Weights of a small GPT-style language model, trained from scratch on English Wikipedia.
Training: a variant of Adam for these matrices, 165M tokens, 5021 steps.
Each number is 128 + 24 x the weight over its row's rms, rounded and kept within 0 to 255. Layers, rows and columns count from 0. The size above them is the row's rms in percent of the matrix's.

# layer 7 MLP down (transposed), 768x192, rms 0.0388, rows 487-490, columns 0-191
size [  7 128 113   8]
[[165 104  94 141 139 118  86 133 105 152 139 133 155 133 132 107 102 113 124 110 124  89 132 125 160  96 156 125 154  85 172 140 150 120 134 122 155 113 101 137 116 128 149 131 134 134 112 115  97 135  99 176 134 124 113 146 122 109 171 143 139 127 142 184 126 141 123 107 137 117 124 112 106 131 128 141 176 131 138 104 134 115  99 161 100 150 153 142 115 120 143 154 123  98 143  86 123 119  91  84  99 136 112 103  85 179 166 111 120 158 130  86  69 122 156 131 141 114 181 145 117 167 154 103 117 102  98 134 146 100  99 158  97 132 168 150  99 134 166 106 142  95 113 151 155 111  99 116 133  93  96 142 103 114 105 156 162 131 138 115 166 162 114 157 106 113 122  90 113 127 112  67 168 154 101 124 121 106 130 146 145 179  87 140 115 123 130 132 130 135 112 101]
 [122 112 109 158 137 102 145 140 142 170 141 170 151 128 111 165  96 121 108  68 128 155 151 127 108 128 155 103 134 120 151 157 137 126 155 101 168 135 130 126 109 145 119  88 138  85 122 166 144 151 133 126 109 107 101 168 135 121 140 145 148 128 153  92 137 131 146  98 157 137 104 122 121 119  92  98 112 100  79  98 128 118 123 155 161  88 125 179 145 159 137 115 163 153 143 123 124  78 109 151 117 136 112 103 128 112 116 111 120 126  49 135 109 148 134 135 121 156 172 133  81 131  92 163 136 105  80  97 163 145 171 149 140 168  89 151 153 143 104 167 119 149 126 120 137 156 107 110 121 119 131  69 122 119 112 103 134 130 140 166 122 166 126 119 114 100 135 162  89 121 123 138 133 140  98 116 154 138 142 154  90 107 158 145 138 122  79 143 136 140 127 139]
 [122 128 138 145 137 147 136 134  78 118 148 137 123 105 133 124  98 167 155 136 134 145 133  62 118 155 100 145 146 172 124 127  97 169 157 141 164 141 153  85  94 121 148 138  97 157 119 161 114 147 131 155 136  85 133  98 118 110 134 156 102 138 116 148 109  94 123 126 173 120 118 135 152 117 113 181 124 153  77 109 152  88 100 137 108 129 102  93 153 166 152 127 128 117 111 104  98 111 132  97 116 116 130 157 166 141 153 157 127 144 149 147 128  85 105 159 132 139 138 145 138  99 136  77  87 184 128 126  89 141 125 122 136 118 125 145 140 101 118 145 123 133 149 113 151 116 131 168 121 134 137 175 146 135 110 137 114  79 124 127 114  92  77  80 148 147 148 140 117 158 102 111 109 109 154 134 112 174 149 115 184  92  80 123 108 147 106 148 131 127 144 109]
 [105 133  64 184 122 132 120 146 117 108 128 142  97 142 148 128 115 136  92 131 124  98 113 139 125  98 130 107 115 117 111 110 154 137 130 136 171  82 115 205 114 145 136 112 154 139 113 128 135  75 107 129 106 111 155 142 126 169 121  95 112 124  95 166 136  91 123 109 143  90 139 148  91 114 118 149 129 107 179 126 148  96 114 133 151 100 113 117 108  95  91 130 123 151 121 150 104 144 163 116  92 111 110  72  88 116 144 100 123 128 130 107  98 132 135 124 166 128 181  99 134 128 145 143 120 128 143 124  81 123  89 123 115 103  98 124 133 111 138 134 152 152 144 177 136  97 141 129 113 143  95 150 142 124 147 205 156 109 142 110 162 154 111 154 167 113 164 156 123  94 129 153 135 165  96 146 117 105 130 151 137 142 120 154 100  93 162 116 143 126 134 131]]
# layer 7 MLP up, 768x192, rms 0.0571, rows 488-491, columns 0-191
size [123 111  19  13]
[[131 140 121 126 100 139 160 122  83 124 144 130 152 105 132 129 110 150 124 119 111 150 114 146  99 174 123 171 100 139 102 159 116 139 168  94 127 173 115 102 123 164 177 139 122 149  93 157 174 147 138 143 122 133  59 113 153 126 131 142 137 126 151 148 186 111  69  99 147 117 143 116 105 129 119 179 147 103  76 139 121 118  74 150 148 137 140 138 105  90 132 168 134 138 138 135 136 113 101 132 115 139 112 131 121 100 112  98 149 138  90 167 135 121 143 141 121 135 124 142 182 114  98  92  92 114 115 107 130 125 132  98 145 132 126 109 126 157 134 112 109 112 124 146  99 133 120 146 205 130  88 154  71 130  93 142 119 115 143 166 143 155 126 136 109 148  87 142 115 128 126 146 142 102  99 126 125 158 110 158 130 141 135 141 119 105  86  91 141  84 125 114]
 [113 156 120 158 127 156 120 138 152 119 121 118 120 147  93 158 152 132 116 108 144 138 122 151  71 108 135 148 131 111 151  74 112 108 128  90  63 124 162 124 102 170  90  81 132 126 151 124 119  99 126 145 108 111  92 145 101 109 118 106  95 103 143 151 119 126 178 132  92 139 137 141 156 121 137 110 121 128 182 109 122 115 157 108 138 110 169 107 100 133 156  98 141 141 115 110 142 114 160 136 124 157 122 100 118 130 108 127 139 148  98 109 172 118 114 106 141 149 157  96 152 135 137 149 124 155 157 103 171 116 122 130 113 169 156 178 128 163 134 171 104 144  88 123 136 130 170 150 134 138 164  94 159 120 140 140 117 156 107 105 139 143 120 147  87  57 119 152 123 111 150 123 160 125 115 111 130 126 134 155  94 167 102  80 118 161 156  92 134 162 117 119]
 [148 136 131 109 105 144 111  87 173 128 154 102 151 121 145 160 118 101 168 139 128 126  95 100 109 173 161 105 130 145 118 140 109 120 110  98 117 153 136 115 111 120 102 118 112 121 135 159 138 147  91 136 155 172  93 126 146  92 104 159 113 129 157 109 121 178 219 161 104 112 127  96 120 130 147 112 136 151 119 132 137 156 124 133 151 177 151 124 109 105 139 149 170 129 112  76 141  82 129 163 164 117 116 179 166  98 112 145 130 145 136 164 114 144 112 112 124 108 134 120 110 130 127 103 167 146 102 135 167 145 148 161 146 135 156 121 125 122 124 119 126 127 139 126 164 114 143 148 139 119 163 121 106 105 125  81 117 138 124 178 117 112 168 155 107 170 124 113 110  68 102  97 120 118 121 125 124 171 150 109 154 147 123  89 155 137 149 145 146 125 149 167]
 [110 134 109 137 126 146 139 147  84  92 117 132  99 129 138 171 162 110 108 144 129 149 103 144 146  94 150 176  57 139 123 138 146 112 133 119 139 113 104 166  86 128 122 130 128 135 117 136 101 113 143 119 102 117 113 152 117 130 143 132 124 158 145 133 153 115 147 155 135 119 110 126 191 121 107 118  95 148 108 151  82 108 124 145 139 152 131 132 146  81 177 114 114 114 135 160 155 124  90  82  87 149 109 110 139  88 144 139 128 122 128  81 110 103  88  78  76 115 175 135 129 136 148 161 132 149 109 123 123  97 151 131 176 139 138 109 103 126 124 133 119 171 100 123  99 135 147  26 152 120 112 162 166 144 105  97 143 136 126 143 138 129 108 139 128 121 130 129 134 162 142 139 113 139 118 115 162 120  71 148 175 109 117 109 130 112 138 122 122 122 104 131]]